Each number is 128 + 24 x the weight over its row's rms, rounded and kept within 0 to 255. Layers, rows and columns count from 0. Numbers have three digits each. The size before them is the row's rms in percent of the matrix's.

# layer 2 MLP down, 96x256, rms 0.0939, rows 0-95, columns 128-255
101:117100150139171147127156085158184094114142146160132112123098120165150136133121146145149121088089107119095141120105137147168160114214113142117145105137130135144134136156101141165124150118158090133142112159125127152113106118190160088121092111098120139094103122104128102132102139144167093093128104136122155136133102156175128172116090106141098163134131132127123144173103104155136128108171
097:123124146147137152150144145129118137125162137125139098118120134103131081139136145123119120130105109138116145125140078118130086170128125136113104177139122101096151096162156121132096133111180136166153169117105129158128148035093087112122138130160130116082128129095100091087098098145093116130115086136121142113128128100104126129142098095107137109123151102096107124120152136137136080148143
094:105106118155143122130074114141146173093131120153147134127114133129150087107161109126150132137106134133180105116161154143139102150091141163140135112084132155099125128094099137148114146130129170144126126055123136125142160131169169146115151135080072121156136116127159125105114116115141145103088117099090155110127092114085111119152141128141146117137055144085129119142169126104122157131111
092:161121182135156154133134123131126142191091159127140097131118119133150126150095132127166135091148103095125125155157103167130052123092154051156132108161143145167158136088109104122117111153114110114166116108114103133097146134127133119136132153086153077121104120127110120127113115126176119143138144139129100138129081134181129156112103130131166161103124104127128158152156121174141190136120
108:109104176084172153083123142157128146088164137135139119125123166124142140093160072114098130121150101115138122131089102108127126123169101129109145110095179134111123135121115136115138102102152110142129114101162125111165157154135166155150134122136100158125097141141134161147097108101112168124128134110163161117132151132129120134133165128102148108146124143114134093166112109135203158120085
083:154101114127184073121126138138107107109156148155159112120146131160129117125144127128117127140144127143144154130125125120096096082164146117091085132133111164135140086079092130129193136116129120121066119099126123115125129095125100149113159149069090131170095119134120123157130179117139118124100127127067194080146130117129115108122070139163113130122099114111140148102123125159182106124110
097:129158143128097121134110163127118127140103178096156118097125156122128082125127116124125136115166134126069136143112116130135155143111099106131124131130146135139075145110098106150112120130128137146145118117106107111132117112142146076176090133145167126110146106120133103113066123154096116134138151136148078113122130148119119123099147114109142192141150169155138138105155129181118166129088
097:133146109147139112084137093098140130156143085119120162122164094139105132126125131149128108184101154146126131130109092116158119135116131143169098141113126112116148172144133137096112155122155135137121158138144106101144088149116072115111102139113159128152152119135143171154170123081131110132145131139135102104140133122160121114154142156127127112095131109085062170129178115071171191159122
097:154137139150143104104159128145169119180125101104121111106168148073134149155106118128115123144138139105138119156134159114134103133080111113110086122134117130094118102145153139098119095130168111108117101119115120121163140174124130102127123140156159182124080101144088150150107137113136157164146155108151143129179151156131117127172148159124142134143126139155143116178098160124175170087103
091:148159155168130131120117135177155101094118134129145120114103104157135135158113134117116153134158156117111139166197116125127134118155141110137134087136138116153117158136101145102105115138172149133137132109117095145112140119080114083146075064155115188082148131118143132164155145138146101136123112146139146143145165116162156124148102115124143167100130119130111115123121145107149117120128
093:067142115096120138115132072151146129117157072136123170129148114123115072143138128143145107121150107139128144109117128120116176133127160144113139120109141125156112165105118103143151108118134105114125161163142134119142150131149176130129188140116095122146135131116143139121092143099129175086107163093143085097149116137120117127115124108128134140137102112138142126195112137120151118136147
098:087122106110098156086152112150182134115097095139088125176117113128165121122146115125100141132080171114147123127171121184110155146123133104106175096165116121141102148126122145098094112111145139096139097130120112141134126139145146139154150119134140117116139097125147126138154135117118146142159135117134130126120109143140114124113141166109131098148132134117144113153162124103124115119108
127:130090147139155107094098125115155143112117148146074147163107112134126109122119130149102162162134109138142084129108112118176126103123136118127116129139098099114138114169148100141149154113139151150091116127111084144120170160121088132135099103134098117106115091159127166130119083112137131111115101136124154098113131107117135147161099113112132157161123138092124102103140104140135134126164
088:115132150103127092152153145123117156123143126120148123110144117124128134135078118138071114121107150139174093098133135046157172144128135100074089106146109095143114153128133134133120163136152101133152156100125138143101132169135133140122098068124128071116130116167100150118103134143090153117170120089133122092142124156087176168125111149136129126108139138154093152116112144164131137134134
104:100115124140160135143129113134148125142131126114155099139085118115167129107088121146150085131083107133174104107162136136144139130125127092056140133160088131167167199119126121130118129136169109141116137165147100157121159111130150126091096130137101093085123127072134079086169127180126101106107147064119116127126142150104142127155107104121132137128132090111111153170135099167137168133102
093:151115124126141097152160129184143128084112142162139134089135117163132126132147187147178135116139110141154173146116147145116158143186098185116130124140111153161080097135145113113112126113154108187093134124147183104112081117108131156148118127107112114125157130119150119142163111101113098145101111098161077154088133110127153108156110096113139176120123144099109095096113147129148081121119
091:129110143125171151179138101163184143152159136128127120106112096167134128149097167128141099161090161128088115107149112156154137115165159137160153152180133099116119152168115113133097147137159116116138121106093131088144116136086160114134129095144128119139151125109152141152124105163127184130134110150107134127103122170138171064123120088122139165107122140116149106156114100145128119121149
090:127119135086127158151118110137168106121132168104112128166162155165122066130104123144168072184120152127149125128136129223185142129140193177132136141072093155109143109122139138102134135125128068112114123114138110150122128130161147144105119095134120104168144117102112111128124154150105102113131136106155112135134084136138129135138117118177120120121130144134152176104128114089129109143142
082:131168097173076125117120113123121123128116139076109146132167110160148130149125154137151121120123083117129103130137120134149117137144160140118086139144159147146116045120116134146111143108126125136120135115140118122129129109149071161104138070096124163102111138161098111136164127182126112132136154144150180146138127123112146122089115111118107152177141127120143124135121139123134148121131
101:113157126127138149112153117129130112109111135106146158134117136129131141095143085136105145122148091110129075127141121087105123126132098132129167116121075084151123118175076114138112128117125135097116161135123105142131122142165114103129149135132133157145131123117155116093155106151110104116153127093100124160114143091167130153157171172153114114145126140112082160110158138146156117088136
092:096141130113147139123140103153148125121076144141085131138187126122121151111133149109096115117130095136129150117061137119092088159109139141128123142149116124101154106141150134129140112150131152120169140166153148117132099126129106133126108132096108108163129132156157149135132127126140121087147124110124186126097117119080130128145137153138126118110132096114134161182113134120115090144116
098:094147135152104127154112115165123110088128161113092169125130122117123132109150145150099131109110126125118107124126097132131129139119152156133163168125159104120148117131125135123160128155092104124099151121116136087059118123136117126146124139116122125113145133085116118091162174152147169090093137149143112149137109099124088119091129116114123110086149117104181142117165094139137088138125
108:147123118146136131150126117153085127110161160129099140111149144164168151151133109086134139107145157152156149131099108128106143135160128082108133124143157087142123148117142175100126132132122091159099183142119155108159097161145143107114128123126124138125129157151172157123143108125141120125112112159119133089101116110121101130114152133111105160113143108138132126075131140099116140075142
105:127100135117138132105126140115147118151154160120133126158125132130142139131125107112146163159081107136097100114123138127153134136126153124129152164110114120108122113157134102131137150132161133107132103133076112145119169082105116116119124147097143096083141085138153059132127165119139111132123155141096113129144122178137108108175108116143135135130161149126126129115202115156165139093149
140:136117128111119130111195180111126109134124132104125117094130151172118161129088131120137100132120067139127119101154141114158127151183129119116147110180129134120162132122139138146146139133113086134136143095117136148089114142118158144171127095141145106097116084178115125166122123140175146178114127122143099137148129152137136157128169120138158117154155092113170112093140131113120130153096
078:145173132125121122146151118127223128136088149118142111109125110108101113165119176147119129165166132135122172141142158131138097141126119140148145116155102142141100134147133155128119123094125138106140167113131126094138137120127149128128118172094122179157143159134120152137118141173131077199119116147126155161111142098127122149119101140128113121129143161126087147143121174106112151147173
111:137119164105147130109131137141092135173079096161153129147115130115148118124107118112150135146149149094138091148092157089133112147120149099131168133109168157120113116099130110103135088142108143130124157142100138138121128129160127149102125132103094153121133164087128087120190098108116116119148088212091074132161136107154143127121145137110112117103105128140160136154122141133096169137119
101:164169121110103110082105096161062129124140168122131154148146160137117114155126136131123142119117099087130105108135088135083083128111137149167086123090124124083129106133111145109098112152122109064140099134138097105143129108155082115136134191095104141165131118109142122151127105082145172129127112170118129143113141098127106126125094127172134110133119100107147163153150083118128136122133
099:167161089124094163153143105102091138168116130133136193159101112087158137157147122134155116123108178145112099108129144150115112099080159109157168106122131186173101145126142113131131139146106151107135094112094135164135134151164132166092115106100119117139158154120108124106159155113088105121139152104136073172138097128136128158145123103181139130102114147165145092162069116145062151146146
092:141127121156164101113136139155116089141144122150152144101094118101120118075132143137168106109133100133089142126113172129149073109135170147173146160126134163110124105093163134167127142121127122154115079173106159082141097098126116089122100088107134125149151124146161150115141067200120142128132105136151138112143099128073101127126093088102103167118110126134116130120110097138118108104163
101:132152124147121152099097136142143083111111153126125123135089140156098143151112149131108124131111141159112150115138139089143135091124141156144156136146104112131134160121134130095148129112108147133150180130140164102120134106149119128129088128111178166176146093160129158102112138113156103108111122132149105133114116141124133168160148158136125121145162112127146131074129128104098123131136
088:118107130153136127147120095137113122140100135135101116139107135124159120102152137108160121113142113106136101124113174091142159140127168128103159120126106104116102095107171126160186100145128168098157168129127130105110109089095132187125142126172142158100149158155124184109098119094134116136147107126134132149105115144137107139137132110056142125104129119067141123133144151075105108130134
100:106142132113118101131119090135136101111093165090145124166135149112135107119127124117075098082077132112136059160127175077153146148141147140114151126110142121107123114110095138113125123134145174132130148136109169127145109130122107095130142154141117122119112125129145127110122094074155088142153124117093121127131136152145098142119132120123083123122139159129137153086135144129139092137124
092:121095136141138111114147127150111104102110172134091108146101126129138134134137115144152149148126110101114122139095153126167135119116151129133131091138141117130098157139181129124113151117160109120115115140130145095126079125176063118136131134158162172145090081166143153133082129137128150093123115110139114130117132136119126163150105140147137106165109166147182139145129151077142083133124
085:131145136139139144172151117151103098140116107127123122116129173136134121152105131129111121103089113077141125133123086106140092115120116134112115134106059127121073137166107119110101101146158120117186126132140124155116168120190098109124092174086131135125124131140110118157116132134085106160152134131058087131148143120141151150155128169105178128123140115152142136124124154188127172113115
094:150136164118108115179118165096129135131085153111091141146126133105112094126144166124152112124146112134097116123059145111156120151111097155153132134153116161112135127153110110136168109142093122118139111106123119087163101098147134138157135134128130119127119125134129135107094095107149142118099127180139097141155114096099145134164104098094143116194126098121150130134152152107090143107135
092:131146126134136095157171112129126127087126096119131174095110115095143108150093152144163138116114144170135137119136138168121075109152077123162117143145114130117152121140115127078147120135162116092139117171149198143143117173149108152134141126127125138112135150089119143113184166112150114128194122105163147126102120133105144129101134128174129124140112076134168100134121183126183112187127
081:198139148122115114072096151117105115099121145119136149118101181083150081132089110142132156136132105110161130143138133124130121132124129144145128164076108133168129124148115092120147099100124101117111133147100093165135107143143128153136133104082128146127105105130143113182151126077144141155096164123147129151118112162125131142130099147142130127150109101118117158156126098140160180179128
103:129156139137101092142118094151136074104111147092143111132164112115166140150129124108154106143116115072146119105107126099114153096118123127156118160119147102158128099136147105131099125135165091111110071079097117130110113157117113131123119126088125119120113152124118144074120108096130128133150146107156127158118122139149093091163118142152127169144136138128160133185145182115148158135130
098:116155164120087113162093122060099158126142178104150130121118108126103116136145125155141121181103098156132126130139125119136097126126120179134142133141100153111107094119124127154109152157147099127109118095146130107144104146151120128135114166086109129110147150127108116022067153119150150110113140131113151107136116099108142104153103115149152158127145150159105169112144109142178123123099
086:123081124105152145081087116126105156090122157132175133133132139094122091122150101132103160131142123136129109153106126152114092124110120086113093107136131086076147094069129150084104143161161151094082118109109120111164127108126089086134117146120150143162135099156158150160130130130135114135156165167093138095145110133128123102111094157134117133129137162114118148155141172142162142175094
103:147128107130147164076109135125109168138116125142153095146126083136131155131133128121146081155132197132149120077112121087156153147108178110137096155120142103109151139133140134115174132160156103051098151143102132091134089145108132164136112125100146166118169106115100143188131137111116125187147131127147129143154131135144109117155117134121118115146116123116150147175140121097085118133119
239:099105110181170134092136127112143142108098146163135116163150095099101117110111187180120144107140121129125118116137182140121136118086150159161139104146100136116149121140114097110135124123147137113112104156095106168110137152108142159099168129111121119097151100108157092115148124115137105105140098103116090129079110145137165147156109110163097095111102151111121135124154129107108112150158
084:123088134120126125087088115099101123136161118140112114106158140117153115121110107112097141073107139133091106145125117099139126112147146103144123113091122104089145095143149124165143119129143111120124115123123126117158118152131117131128141128180140113135104139134143140099108092084157145108082125144172126160134150171148125108131136162115144105096074174109127145077126119099194151067081
091:108161165128122150116147136077136159134152147143166121107143081160170159132112152141193136113170109137121157138122127148161156135128088156124164104131084116108118097127150126145143149156148116154134121121132135119100106137162159089113151100116135157095097162147109111115117150101092148146125122118131167117119171104110092110159105118150127179114153116122118153153141076141134098143126
085:150166133132114098134114107143123145143136088116106140080102099148133160135126129140128148138086102099153105124159111087142100168144073115161098119153120145095103133143091092118108125146160188163125127117130151147127096148160108111113147140117154155134093123178093129119064135131086145163133156200136126107109140109143146101081163126157160113141127096150118124181137148138129113109123
092:090157139152113113099141144136084111159158131145112076100112090122140156133160115102090144134168146100147141126135097124140116132109138150158103133114159150140117108077121131128157128108099135122133135090142158097121127091131123132139121118074152158133123163151134138125122084125153159169145142129139166143141133087098137148126134107119120121141099125143119112156108134110130157129153
096:145078131074165163046179103147155133125130123150104147134146143141070095120134118128097135116161091124104132153141084125089103126150104094151128070123110142167112069139114132128104138118138108091117141136126123154128156122151171134094176176139088113138114114137132130194139105125132133144124106131082122125138106143174111147138173138125079127134100115084148112101156121146153155120150
099:146140171126136141108103129112102136187108113143133132114168134164131163141157099102119159120105163126110131119107130162166137137160132108132127151149156099160152132105133139142125134137145123115188125129141111140095169155155075157118133140075118094107132153168132138155146112182139147142106103162105136111118132139160145089072137091161130130112134104115124173134110132147110130128177
118:107103105118155169123153127137160091114100122132138089178107114101109105119102153148134118118140124128138130146133166141118132136105130119131154111121107137092159124139115105100113110150148153096124131164103093167133140125122110122115142135157129124083144122087173089122175106144114109121141085110096105159147125138162160158126134160124103116104131106116120150147142134126127161129158
093:170159132145104133125122140112111109179147161084112122120117118158123141138136152146155110124106130155099089101144114101123124106123167096119153159126118102148080128133078145091175130153106115104138138140141116124140118141136134127129056109138155100188166178102120151115082084129114118127126113140072099103118103129121164111136137114106141154116137130151132104148124094162141146123138
078:135132157145143135136114156118143152095062131137147151126072131145138141095128141116130134161120122145119124145160150124118162091143133095160174143122110152159153119119141105106127112120176123123117150125176122096098135129131130103120052131103090132125146139111113157108156105154128141136146111110144093127100128104171103108154104160098109117064192106100106162142100142100108132122136
091:114155089109124123148119112141118105137111105117117155135159092110132131160137134139131165099119115140106138119153124146123117147100112133150109060108114125182098123145108103083135130142104129118122117111100082130150194101133099144129116108140109127137145097079132097143149119107124125118171145129151057094136144117142131135141194148152113101134098093202146127155136164131127083133127
114:108113115116150107128125128148153146116109124145139102142128113107157154111160107108125110167152133114066113115134148133148195102101132082132150126117137106132118149130150131147158131127110128114144100126109107142144148127132127125114149115108137145103150107124079135140110127124085125139123134114144120107132140142141131093151137122147078123113122140084096109215106128137114134136160
085:121147134122103122121115131096103154092107160104155148107112124110138138125144123117165120143113125129116100084150113133119152126078124094131079144129153157138134127131082122106140145122118158117123091123123103122132146120136149125143117110082157084128133140126081125137137141124151106084118150133140139094086162165105126116155160100156125135162179121153158127099101093183160176152130
102:108099150149152096111082101194134130143142145151125109152087103129150138134140144164107148125130151164144144151144141124117124125123079149162152142152156155112121103112100142121102120100119132161150149132173127089136131077129105134158130136132121110156133152162140190118120135108124158126158139148137146135136117169089149192130106090076140148143134139142094148127146106160142104155108
088:170146121152115082136090168130123099125115126090103127172081164110147153141134144106140086122079117141142161106144172120116166109104138088138142104101101150111095106138130106118143132153112157139114151115141095113144116111137116163117116119116128160134114111084157132125111136092124109117108133106136140128120151122153114134200168079148093132156117124139134104124114109133145162117134
087:144140115132165121093138101128130124131135151131160163120107072116125142117150139161156125130175142143122133138178144123109159131075087132163180134101155133169160142166117120115092126147120100157107089134161153116115135113142152129156144152127125133100135142105110096120158132067144151116141075181181164141152099125116118115131124129139137173112152133126131128169095102139130089123123
097:088100139150135093156094080171151131140110158108108118137158150112161113132127133121124144138089151145131123135075160158160111132116121121091170140156121106176131126119164126141151135129141131156091155097112178098119140134147134125092115149099138093148110133142171149114175094120142086096131116124137145152170104119140146150152098088115127116132109113107122138093137155100127115097114
095:113108144139145112105133102162129200111160142119183151136091143145143112143163122146117087134146120163159148122165109125128129142152100145120069129100152134114194141118126126128133132133107088161153123110152110153105135106156139113120133157141111098095079127105126123147145154072121165110134179107081109127149149096095115137131135132108181114086110132140126134146123148144157093117102
091:117124138128116136152102113148151142079184149112175148044158143124127143130114131130134104121170130196133138107143134108164179081111168141153127096122112144107128112127098128129096156142137119109138122115123127119152124124135152108135105103105150140131117105109106108109079118121127145124095123105114081123140128149123109105157117148117144115115164153168145172121115109092139143129143
088:131118107107139138130090134127092131184152106128178135142115162145165128141140100124165125147152102125125129128193126161122101152075091100166151103099122173117170127129080117139144127151147144181161137143120142145110141123149143088138135145129093121131088134061136086121152134111065128126112129145102124134170151114119134137157112118125122133118140112079126175097099151158107122118150
121:159121128110083144163167124092093153101113139093153121138168176122149089136093190150131123127120112104154147104143124188163114143107112140163127087126109183153100132134160085143134140131135117123126124133142121123104128140147139128152131144101124128081120110110118103121181133131127112125138118109116097107104129123139125120180121128115123137149110130139117093096132141155118127109125
095:146135102155125099148158103160157086096120086144099105139118087124121142150133106141162133142140142124147159123153099158173127091102153148148124084087092151114135201133170113082145093115148132136169137089164153090115149108151156112112104148108127127104124127102092143135145118151112149092119125136123118124113146111112136134140134099127121128149144116125164134166156140127127118146117
101:115169133145140134095141127119154120131127086120097148117133088087168101151132135131150121125127131171139140139170146091087146114110152105157156126123129118157119154141136114145097126134120114149106146129131121127132151120085220135138147088130113155158093126107122143107118125109130155156156177090131115086113154127101109119173143134120151121059139141142133165123102126155163107126117
083:176144135134155086125124166106161074090153131111173123133156143108109146135132153129138148152143099122157163120086123147108124130103144091150179117126158130146074116100143138076170138117106066113126117152137142107113163126121127136127109126086083177141129118169137136184077155123126147128109122161126143092092133093176074101133152082107165173106132136132107105155115077157123136116120
096:116113114113126149132126093136149110142149123115172126106157112080149114127136106165129110130117148087160133119126151128151150131093131161065116105144109104106123117123059122128143135133101110064094149158117132114160095144124141140137083175117149122135096112117133144124142156116133120142125114105149174115098154129077141185145101135120151104160104135129103141163119122126168156144086
089:150091157203143122146092127087154113139105133126082122166178122116125110140078142150129104089113125132193094114135132147117130083116166104158112170119112155077131122123178110155130129107149156123091113169133133163137092122143147152118111134164118107109121126149177100082174119142143112111144079131111121142079114103144111122116142134123149165110088130106126114119140151125127140121123
091:111135109124121121089140147131115160085167138130130094096077141113183116097152128128133095145104103142134150091176086101092132121130099120120153123152134109129117114159119105161194135125074106146095099119156173132131114129166137112155145129133115174110130140162123136134159136094102155073143144120138146097102150111104161129144123139116139121110149090120146137130111151098155107163117
094:150155097101134138076096151104131084138116059108104163148125116112090085130111120113131177113112127138088136142087112151140102152096121120169133093167130135141113148144088128161146130140157153114110124167083107103160149153144084132147113119138158135119105148123112128164127128146125127157096155158152158139147147136138109133137119162129088123138101113130114090140146175142101117113164
095:115139140111076119125167145091091118119120146090087169115135131142133112101111117142120130114120081140120106100116126156137133174148089128129155158146114141173104092148149125161156147134161086118173152125152135112121113099164120133136116126147130173141103131141172150132118170158126166120108170157120131096133153157105138106096155142137136167146121149123184137075121147134143114120153
092:157123168114141098108187123081102128085142139138116099135121131140131065116142140121144121134153117104166151122135142084132115179148172185129095124098141134125142081125087112138139136138151113108116122096123129165127161130104088182116127102129154186124134132111145138110126158095156144125119136128141139145123118152062132133138119073124091121123091046145131109127146153146124162132136
094:130107110110126147065102097133121137146155168148120114108137174160134142105141107096123137120147117133168119109125140131130146103135100157124102140123151103115153140110179136130151119118135137122122128137140128150083112113136154127114111137108082130131101092153088097150157131079159145090175140141105158133103150141109094130133131130158102132098119118103158139101126097151119126117116
102:123100142128135096130166095099103088078132131140144110147107116126109108135116084145183122136148093129100136129179081136113171137129153138120159098121129145166092098144135108113137136103133174114110133151131100128100111122091122141163136107130112141106132138125156119090141118121171119115109128096115130107120138133119092105141095065106148114162108100149114077120129080158161144135134
097:129129094108141143083174134150121096110119118174133134104180095147097101145156102131146122145171119124162131146126099135137129094131119089125068083142117133120127094101114140078095124136167147060110135111097088105151106132136127084140124192119131111136104116153103125137096149123126146156124164154101116139123137132163101080129155104117129176109095169117129121144168131109129115138130
145:151155132103135153175136139164126160173113101097132136128150146116163131127144143120110112107131159140112117149116164137138137132128132105096111133111160081139151157100124160130155116132151131151131179145143124079120130142146143102137122146102138133187107171135133188175157105133099138151131157173083124143183148116145110126097153164092128159120144138135099122167114154134144124121116
093:080116129129149150151151139110117190154146157171125127154123127147145147137154117133103110096114158136075117089141110147122125126142131103104126152100098144180137090142095127113123113119123134160143167111121156139128136133118129111112107077119125088122125169098102121156127095117125102152142106108168153137149110143160125156131114100120076126116121149125081090122142180097141098141144
100:155154193147130121201148174104090119133095106094118118138143143115119116148131155136132169111117127179122146112143148146119127158167069136160121155128158161147103164104129155146099131126143161174180116098135103149148129119138119100130135104068084126149127137106096101152159136095121108127088204098112130174095139095143139145112176088131157153115163092180095128120130149154136098145159
100:153111145154137142116164141179119156132121148131132128133102090146117082129165105105111090114128151108111125107140166164102082107116161124170117156110163132151134144086103148140128153132137122090139108126099161116131146090127152131141091104116121138114138125085096159140137106142121152144188096146076135121159150096184141147122118151093163126110122172152142111161088102122113134159127
093:106154118087078132150086170119100122117131139105155095131106117165122131129144118091163150146133121138162145118137133173123168102138146115145153108114135193127093119071120135119103135129144113118135123111169159124134104116161168128151144092138088111135105155168113117152116145108073168127163116111153132117141142082115117141120158136144118114139146137133172139084096117120113132109105
095:192160128093126118122130125124122201175177133153163139085148134123111166153137140127153158157128139140100142157129132095154087155133115107148107091121152175089117129095101123195116141141112102122128158114119149147165127183131091081119109118139144123101136176172149119106114164175102155144116129128159143127123148126153121094101078137137127192178136140135125120136106145137106153105136
101:111140133128123103086162168118070084085124118107121135117114095104108137122133114129110153104148133150127122152129095152124148152107110173130130135121122138142092162119110151127108139124192180148114133110133129146115081142136126083114111137119118105135107112114132124156134176127126097122111162093128149142128123116134125124126095100144114163145161117145080176068136151149155185135166
103:106129153139132108160124096157126173146135152092161137141132154126141123114111121139094069104113121128154116162180134139151122110128157120108127105107141106175129102116146114133139133153162088177153105138112115128130125162112143096104155115093076176151108132102145115118149106133128152102197187107097150101115172108120133120133148187125141144122118168141119118176125128121165132096119
095:107129132118099153141124138068093133127133107134127103115136133182118115122127129126146125148149146148122140140075131144094099137136134142115109095139116075117159145167194143139105133138093119150133108110168134080138100133139132170140142121105129112130133157128131151138104143067129102119156081151125114133073132142106115109098094107087162123117162133089123112121166099077101157127121
102:119116116152135130124139131141104164135100128146140122143119156112111078112115119146111131119128171084079116149164136118117154124127146101121126108114083153130155149104151115108160129107122114113130128133092139164125152132118159136122133122143143125080154127086139144129160116133092093143163133101154102121114107173189189159133111181150137119132142131159143109129135121151164148133122
105:116144094107139121142096126125141132130087121135125148166124100105129097118121142131113115112102131152128122122126125072124114161142118119115160121139105099082180089127121127130152160122106196114100172127093100151139139111123164128142135164139185114142137138058149121136131134142111072089116155103085138127123122143142142109126156157168143104101119136117117113157108151114117134106143
095:134113137162120135135116113097151149091099141121118098141128089122131140131142138125123141126137148122132139131131131150099162082102135078137138092099099100118157132146151123168120126126172133115138113056076104128121110173163155122081165099160174135127133106141158145141129128140114096118143158126140149122132104174149113139135102168164135129136169159120135100154165109087126156148143
096:123142126104133126118130182098083137092100188145117124098166108150137148152125118121146134109117161161116122122090118135102143149110100164109129162124136101140145105125131131092141114147194129115116130123105152140148126143123114118103135139117137112121144121128118118165098122082124127114127143134141133211136128148160072135121167092116127121110114116113148141117112120113116077141174
090:132108135155123166148111110133104112120100077112076141134144114157111106148173117108124133120095122147093099152128114101113137113150152133124160147142144086116168124136126124145160134137108145115181142125107102138135129175151115138110161093145134215160078115134145146155115101113122158160102144146083137163107152116145108118103111116151089123138118128137150126145140164114110135126118
101:116108140083143151106174104153147051132158088149107101097111138142145132161125123124152146143134100126107134076150105126127145163138108119140106123144132107083147159123135148145105132130151125114142121138172144104127129134127137116149127114126170174132144127175124162157106094119162131198130133097126141129109128144181081121116133105132132166153162075113151135128124176153123130138174
095:105163128158139163119093124130135112129126126148098160134147163158142099127110151141137146145167100094111158148101127122144119154135118154112146131133130149115144124086131142113124132130156140136133111124141141160161170145135095127094146150108122123143123107122099123112120166120125104097141162110103144164085127116131120100143105142144149123169156201130082163170147103143085132115109
089:132126092105129119138126125125092105135133077117155142139166148099107127156121139148116136121165156170129175173118156149143168176106147167152102124118136119100117140112139098119141141163166182125179141134165087134136150115153116146130164172101152138120120131158102145110155163121123107127113134123166142134146164123108135134112076123145153133122149108133127116154096137135127156136094
093:178158126111122147152141157107140149134109133108113101130132153145123135116135132146127095191106135191133157104158147120141155127111107149137128148148123101121120151127166120132156127111116134169131142098135120145137098161139109144082104150144126092133110172161119151134112110122135104112172156111160133113092119132141091108184132134144142137129137163087115119080139071117112105159098
121:123098139108132115110103137110098120137108128113159101132159110124156167148162123085146140119150139115147160125084146180098136113138142106116175113131135118152119123135158134161162107139148120114128097150112130101145093130138114137130143090132152137125123142158112164150143167168098115095145159131156167145171156099116124132109175122105111137119123143142127121146103184124105173097135
095:114131140138083144151129114111125092120130159103119131131141122171109136146139156148142109135146111117136178123112080102124130119126160149139098185124145120098137119131151159129134136118073065131135118130111165114153095130080161087138096131175162109123141155122104099117104111157142116123116137152157155161125126082115094134110139128135162154111151107104153119118095114157111111125108
101:155142169147109109132128106141100174113114150151165116108142101189130128124145143087141093146137137151152101121112117144170140092155130098119112097099125119102126141119142148157159131148134149095182139109124127157132134164128149081096095110076127069126112126111095147131119107120140114136147131166127111131119119149167143111086069129153159110121160136103144160174134156085099146127167